config.toml
n_layer = 18
d_model = 448
n_head = 10
n_kv_head = 10
head_dim = 64
d_mlp = 2240
vocab_size = 9027
activation = "tanh_gelu"
norm = "layernorm"
norm_place = "pre"
norm_eps = 1e-05
positions = "learned"
qk_norm = false
attn_scale = 0.125
bias = "all"
tie_embeddings = true
parallel_block = false
extras = ["capped logits"]
init = "normal"
init_std_qkv = 0.0242
init_std_o = 0.0242
init_std_up = 0.0242
init_std_down = 0.0242
optimizer = "muon_variant"
lr = 0.00141
lr_mult_o = 1.06
beta1 = 0.9
lr_head = 0.00987
grad_clip = 1.0
warmup_steps = 200
schedule = "wsd"
decay_fraction = 0.69
decay_shape = "linear"
final_lr_fraction = 0.02
batch_tokens = 65536
seq_len = 384
doc_mask = true
train_tokens = 702700000
steps = 10723
dataset = "wikipedia_en"
Each number is 200 + 40 x the weight over its row's rms, rounded and kept within 0 to 999. Layers, rows and columns count from 0. The size before them is the row's rms in percent of the matrix's.

# layer 7 MLP up, 2240x448, rms 0.057, rows 552-602, columns 192-255
107,209,122,193,180,197,197,205,203,147,209,220,209,194,223,192,284,152,215,225,213,200,111,223,230,247,223,243,162,255,224,209,141,165,227,213,183,197,186,242,271,193,202,198,232,166,201,193,166,213,187,253,215,239,275,150,190,262,277,199,191,237,269,302,215
095,228,182,238,117,156,213,250,211,175,230,222,199,177,277,244,220,179,199,155,204,188,199,202,210,204,153,228,222,202,138,191,240,248,207,212,165,151,277,148,145,180,183,210,220,189,188,247,147,261,180,216,184,202,213,261,249,106,251,170,164,179,214,153,246
103,170,199,178,201,237,209,266,181,242,209,212,189,226,152,217,280,251,137,200,138,227,259,176,205,199,203,174,69,196,229,237,144,198,180,180,232,143,234,265,207,69,135,221,184,164,190,200,309,190,160,212,231,216,224,187,207,185,211,175,242,207,236,252,261
100,217,213,170,224,170,244,185,175,263,177,142,178,167,206,208,218,194,237,278,138,211,190,268,222,204,179,229,224,137,132,114,199,258,268,201,211,197,173,194,227,226,184,144,192,158,200,227,277,219,238,142,165,191,215,255,241,143,214,193,199,225,184,173,255
099,182,217,191,180,262,174,248,160,203,211,138,128,183,172,257,203,205,247,167,253,151,164,190,171,231,255,223,234,196,192,169,221,143,179,196,111,174,218,153,172,218,157,212,167,224,190,248,237,200,213,240,247,199,207,170,111,202,187,224,199,158,193,186,209
099,177,191,203,187,219,176,153,193,188,176,192,179,212,190,256,202,205,93,224,250,125,179,292,151,216,225,227,265,206,216,243,216,151,168,216,133,147,217,216,169,229,181,218,209,180,209,191,249,219,255,172,131,289,218,194,228,199,226,220,178,238,187,181,250
092,157,221,172,217,266,174,205,202,167,213,218,185,143,244,194,189,143,134,221,294,156,170,230,233,160,207,155,190,176,281,197,186,223,215,202,192,195,150,184,163,214,143,238,218,201,119,232,218,210,220,171,213,167,174,116,183,265,141,169,181,245,202,243,237
100,157,221,226,209,171,159,228,225,274,194,149,210,263,220,167,224,190,188,192,257,232,125,214,135,212,218,213,153,247,78,196,246,178,139,198,260,213,310,181,195,225,178,129,205,193,129,209,280,198,223,176,182,177,214,203,183,209,274,184,210,160,252,173,182
098,259,180,163,184,191,248,218,221,97,200,204,201,198,161,203,213,121,224,180,86,194,251,184,236,286,175,139,219,163,239,198,163,224,214,153,175,230,162,186,209,119,195,184,140,240,224,171,181,271,284,124,214,237,178,248,152,187,211,128,89,202,214,182,159
105,208,142,180,250,200,230,288,286,288,140,172,170,145,242,124,196,206,286,239,176,154,266,253,242,190,173,213,240,200,188,215,187,65,264,231,160,215,240,166,231,278,167,172,209,159,246,219,246,201,196,151,283,235,247,195,171,220,226,251,189,241,167,222,209
098,160,271,218,126,182,194,205,170,228,195,195,220,205,257,184,282,172,176,118,222,181,290,195,217,191,185,204,246,253,136,255,180,140,245,236,249,231,224,261,163,193,228,223,227,159,214,211,271,230,199,237,236,210,200,152,179,172,222,217,216,213,187,191,217
097,112,200,265,220,205,246,206,215,257,230,176,249,192,218,229,190,201,173,178,265,142,186,181,177,270,261,224,254,227,144,212,181,181,241,234,210,188,241,182,211,208,191,242,193,203,191,262,223,146,163,240,155,192,158,208,220,172,236,228,224,215,240,198,248
097,223,177,183,202,179,219,159,241,197,168,260,199,150,232,220,152,195,222,177,164,160,146,112,151,192,177,208,202,202,216,198,184,233,218,197,205,200,277,201,182,157,115,220,225,256,244,259,173,233,264,178,226,162,248,159,118,115,266,165,257,156,152,153,157
092,223,210,212,184,172,138,203,216,161,211,197,218,135,136,231,151,187,182,230,217,181,218,233,212,216,230,179,250,159,224,177,158,228,238,214,244,197,230,187,213,230,211,199,151,163,247,213,160,306,237,253,255,212,174,179,188,274,174,172,180,167,217,260,135
105,223,168,178,181,206,157,229,287,197,251,182,209,203,165,187,208,227,245,217,261,214,183,143,187,318,150,155,170,221,187,147,255,222,262,247,257,182,280,184,188,185,256,189,174,153,206,210,181,235,198,147,237,173,196,214,193,110,216,236,180,187,194,184,266
097,193,140,204,149,238,143,201,235,196,210,158,196,219,214,191,194,276,243,184,207,214,147,210,208,235,130,181,198,219,205,119,193,163,177,172,173,159,171,226,195,158,243,209,262,182,146,222,255,243,240,208,177,209,157,213,226,224,243,174,304,255,223,146,196
102,230,140,152,224,230,234,254,193,253,250,179,167,122,154,229,174,200,144,137,133,202,269,294,214,226,147,247,165,202,313,211,183,223,191,197,228,164,176,227,222,112,217,218,239,203,244,314,214,207,171,170,207,190,215,258,249,255,240,245,168,288,200,193,166
103,237,163,186,183,145,196,156,211,219,95,189,140,191,269,181,105,179,205,235,208,146,191,197,246,264,144,224,260,213,265,194,209,234,240,230,258,112,186,177,260,168,214,177,206,191,264,185,218,186,153,146,187,192,189,157,242,178,180,126,233,160,240,195,167
116,233,103,265,300,174,251,195,222,143,258,284,205,235,192,226,144,217,189,252,207,184,178,191,210,198,201,160,219,174,165,205,195,153,208,204,96,193,153,199,291,170,217,108,257,180,212,127,171,259,208,249,213,188,204,152,195,193,216,142,178,232,157,184,171
099,218,176,152,197,283,282,167,181,215,238,256,223,186,148,220,176,237,93,197,209,202,194,178,151,230,233,247,282,229,206,164,180,176,210,178,200,135,216,193,260,170,111,268,186,221,229,181,171,173,203,232,142,190,232,199,211,157,224,289,161,82,144,107,200
106,215,153,159,240,161,115,172,236,221,145,161,185,169,260,202,143,122,170,151,217,196,231,124,217,223,213,189,189,148,217,277,165,201,230,260,249,197,184,188,248,200,209,186,145,224,163,180,185,128,208,222,139,146,188,172,238,217,184,138,192,231,259,186,110
105,135,183,246,176,225,187,222,236,200,234,166,238,248,192,214,184,282,148,236,180,162,232,197,107,205,190,313,151,212,224,164,191,262,204,200,186,190,131,276,197,207,220,189,196,203,227,222,230,251,210,217,200,202,211,287,189,152,272,145,256,247,311,187,154
099,246,196,206,182,72,153,194,242,173,195,171,230,93,211,219,184,148,191,186,226,238,210,243,253,227,214,210,167,157,243,233,260,221,218,216,187,247,196,222,188,193,193,122,185,219,278,266,196,188,187,214,151,299,249,176,208,138,160,202,252,214,211,228,174
100,181,233,190,201,229,110,214,230,147,180,155,205,183,193,136,150,141,116,223,172,204,217,193,165,186,268,221,168,234,254,220,185,205,191,203,205,243,227,215,200,276,195,219,220,209,127,243,220,242,191,224,194,276,246,216,180,204,282,197,176,196,195,157,191
106,154,233,160,214,129,224,197,180,212,234,219,242,234,181,185,199,222,141,217,187,166,199,213,228,217,160,242,107,256,213,179,164,215,192,235,150,196,138,183,139,228,222,176,237,156,74,246,200,228,142,149,179,201,221,183,219,245,220,209,247,142,227,201,162
094,258,250,228,211,229,186,248,199,193,222,313,130,202,217,165,208,175,195,198,162,191,184,205,202,200,240,220,223,254,265,191,246,211,174,211,115,111,100,233,186,169,247,205,220,187,152,243,203,156,221,242,210,158,182,167,212,176,236,140,208,204,224,172,264
102,282,187,185,201,230,267,168,231,170,123,155,194,139,187,208,166,159,151,181,226,265,232,237,184,182,306,158,198,196,160,220,172,208,218,264,194,183,121,210,209,247,128,278,255,222,273,192,162,249,206,181,228,204,201,194,249,200,172,149,202,210,183,166,158
094,228,222,186,193,134,251,197,216,188,155,136,243,253,226,246,228,246,194,179,184,212,193,265,226,205,183,239,176,249,200,173,190,240,136,194,150,252,236,172,251,180,177,244,188,260,197,271,245,180,145,176,107,251,183,210,291,205,208,165,189,283,205,198,230
103,197,160,187,252,187,269,214,245,208,136,165,164,198,257,110,210,231,162,231,190,158,148,178,205,239,269,180,229,150,248,235,232,198,261,159,186,204,185,182,119,160,171,153,179,160,217,173,265,190,191,201,198,247,185,210,212,218,217,188,135,230,235,174,208
103,232,232,256,202,194,235,187,278,214,248,145,165,202,183,262,224,150,184,168,216,167,219,154,248,142,197,215,259,142,240,140,194,190,188,223,127,145,225,208,259,241,151,180,199,258,206,243,195,213,200,182,204,199,167,153,272,231,166,139,213,210,215,219,210
103,183,225,196,197,212,177,229,202,188,240,159,236,222,222,102,194,254,264,241,211,109,214,199,165,240,207,191,166,208,172,177,157,148,137,207,164,208,227,231,296,266,166,212,161,199,177,177,214,201,183,216,256,176,199,202,179,277,158,170,192,134,126,216,231
095,264,233,184,202,201,187,222,201,154,184,193,224,163,160,228,143,240,174,213,235,167,158,250,207,256,228,228,179,271,201,217,149,207,183,228,217,131,205,225,225,199,208,209,178,157,287,208,93,154,215,208,249,264,207,175,160,194,174,128,229,206,210,206,187
099,150,237,194,254,222,175,179,201,202,165,121,142,154,196,170,139,173,278,247,235,162,272,181,213,192,212,170,234,261,175,182,184,251,228,216,180,205,247,149,123,162,199,151,195,226,174,244,150,239,219,272,164,196,254,143,70,182,230,187,154,185,226,106,165
096,225,233,150,197,118,159,204,157,158,217,208,199,178,243,174,200,236,186,183,211,162,192,213,162,177,232,222,180,208,246,208,215,159,207,127,239,138,196,212,162,230,205,239,159,234,144,222,157,174,226,252,291,181,196,234,205,207,256,255,175,161,215,171,223
106,220,167,210,261,227,181,135,188,248,200,189,243,240,160,257,122,196,158,256,251,191,151,218,135,213,262,220,200,162,191,181,193,230,250,156,207,199,134,155,261,208,281,312,270,239,235,98,215,241,200,111,235,262,214,239,183,223,283,164,187,194,169,139,226
098,197,111,232,216,202,225,196,224,98,141,186,253,178,182,177,177,261,252,118,160,198,145,197,187,232,122,200,178,222,222,245,171,263,246,178,200,207,221,171,207,183,216,129,190,170,153,183,180,261,157,236,130,212,263,107,210,230,204,207,197,120,270,166,143
125,157,218,265,238,208,221,202,268,161,212,228,262,188,218,246,216,142,134,270,198,230,137,219,174,256,157,234,225,216,168,198,164,189,227,153,217,195,198,272,242,244,224,249,257,252,237,261,217,177,227,270,257,241,212,232,218,209,185,188,319,183,132,172,159
098,219,167,204,146,195,206,181,116,248,207,171,173,162,180,133,194,279,243,162,220,208,75,226,266,200,167,146,202,226,198,238,199,210,215,167,212,124,226,198,220,195,183,245,145,213,179,181,235,197,197,180,138,262,93,228,192,182,220,174,173,216,193,255,124
098,148,190,177,250,182,178,216,181,198,270,249,150,212,141,134,137,114,156,207,188,204,214,162,160,183,139,163,186,193,231,129,131,216,271,164,193,190,168,175,141,192,204,110,204,227,213,217,140,197,173,191,176,228,233,175,188,190,191,191,229,117,239,126,148
098,230,271,164,203,169,282,226,217,149,233,229,191,179,267,198,185,244,154,172,231,168,216,228,208,202,131,194,162,238,179,230,184,295,204,227,227,239,171,201,201,169,180,204,152,190,157,254,276,160,145,160,160,236,172,216,196,195,221,199,225,190,225,222,230
100,167,209,234,199,234,113,160,209,199,228,157,165,204,169,168,206,231,168,159,176,154,191,187,259,184,212,207,219,196,214,222,209,160,188,266,236,130,163,215,172,225,217,194,177,133,171,226,205,144,218,241,219,190,145,242,234,161,185,201,219,195,250,142,223
118,193,213,168,279,185,287,160,193,167,220,180,173,217,215,184,181,107,207,212,169,237,180,182,243,151,247,207,288,138,192,214,191,124,125,243,228,167,151,172,235,156,248,184,224,216,173,224,293,204,214,199,171,228,231,209,195,189,256,233,117,118,156,187,230
097,180,260,235,208,257,170,205,158,186,169,138,246,222,153,131,111,249,145,244,200,264,159,199,222,257,152,173,250,208,150,224,254,192,171,226,172,221,218,151,165,214,159,197,179,175,145,158,191,202,180,257,160,108,187,164,239,164,247,214,222,247,209,254,197
102,193,213,208,197,242,198,157,182,251,208,170,145,228,190,158,189,165,306,185,161,180,204,184,147,176,169,268,187,199,254,205,192,191,259,128,121,153,187,148,110,209,215,164,169,207,185,227,257,276,233,252,260,233,202,187,244,123,199,270,288,236,199,188,175
099,228,182,233,170,193,228,133,208,146,240,99,173,194,173,269,237,213,266,181,225,161,257,259,231,220,208,190,202,222,282,174,210,203,203,221,174,174,204,196,185,208,131,144,176,264,236,200,205,229,196,232,247,213,224,174,159,127,300,167,234,225,176,201,258
097,181,282,264,219,162,194,210,230,238,156,253,248,239,252,224,203,200,196,205,194,224,273,209,241,185,221,221,182,189,227,159,220,258,229,131,171,232,217,179,261,240,194,195,180,144,190,164,209,249,132,166,159,260,204,92,182,219,204,232,93,217,165,158,250
103,258,235,232,174,180,323,161,209,177,206,255,140,166,210,203,204,190,235,268,143,142,286,167,173,174,153,280,196,284,179,179,163,134,184,186,231,195,176,209,194,233,150,232,243,197,193,193,201,207,297,235,205,138,221,113,191,114,227,220,177,264,213,269,192
099,242,115,264,188,171,187,211,194,215,188,187,260,186,211,206,194,225,185,209,204,260,193,116,264,192,135,172,169,229,178,211,149,204,202,180,182,245,204,305,150,213,282,168,134,248,236,234,163,182,187,289,126,204,219,192,179,188,205,210,152,132,222,185,307
101,270,231,125,224,204,195,219,232,190,233,212,207,240,207,223,246,116,243,231,171,184,198,205,188,168,193,207,250,218,235,205,294,187,154,173,207,267,181,257,182,184,167,179,211,178,242,169,174,158,247,159,138,219,172,243,140,188,176,228,221,218,187,205,262
095,231,186,173,186,225,190,175,196,223,183,167,212,169,189,172,183,175,235,221,156,234,206,142,198,233,222,246,234,200,195,237,200,205,186,183,148,218,267,218,268,183,226,208,277,236,246,211,198,235,170,207,209,216,234,294,176,195,272,201,145,287,257,140,220
100,227,207,169,156,188,197,215,251,179,231,183,230,234,224,150,198,211,202,198,234,264,192,143,259,204,276,182,227,242,171,237,191,201,234,245,240,221,267,209,204,224,217,206,200,205,193,204,203,237,172,217,230,218,211,142,133,185,203,200,132,227,170,204,135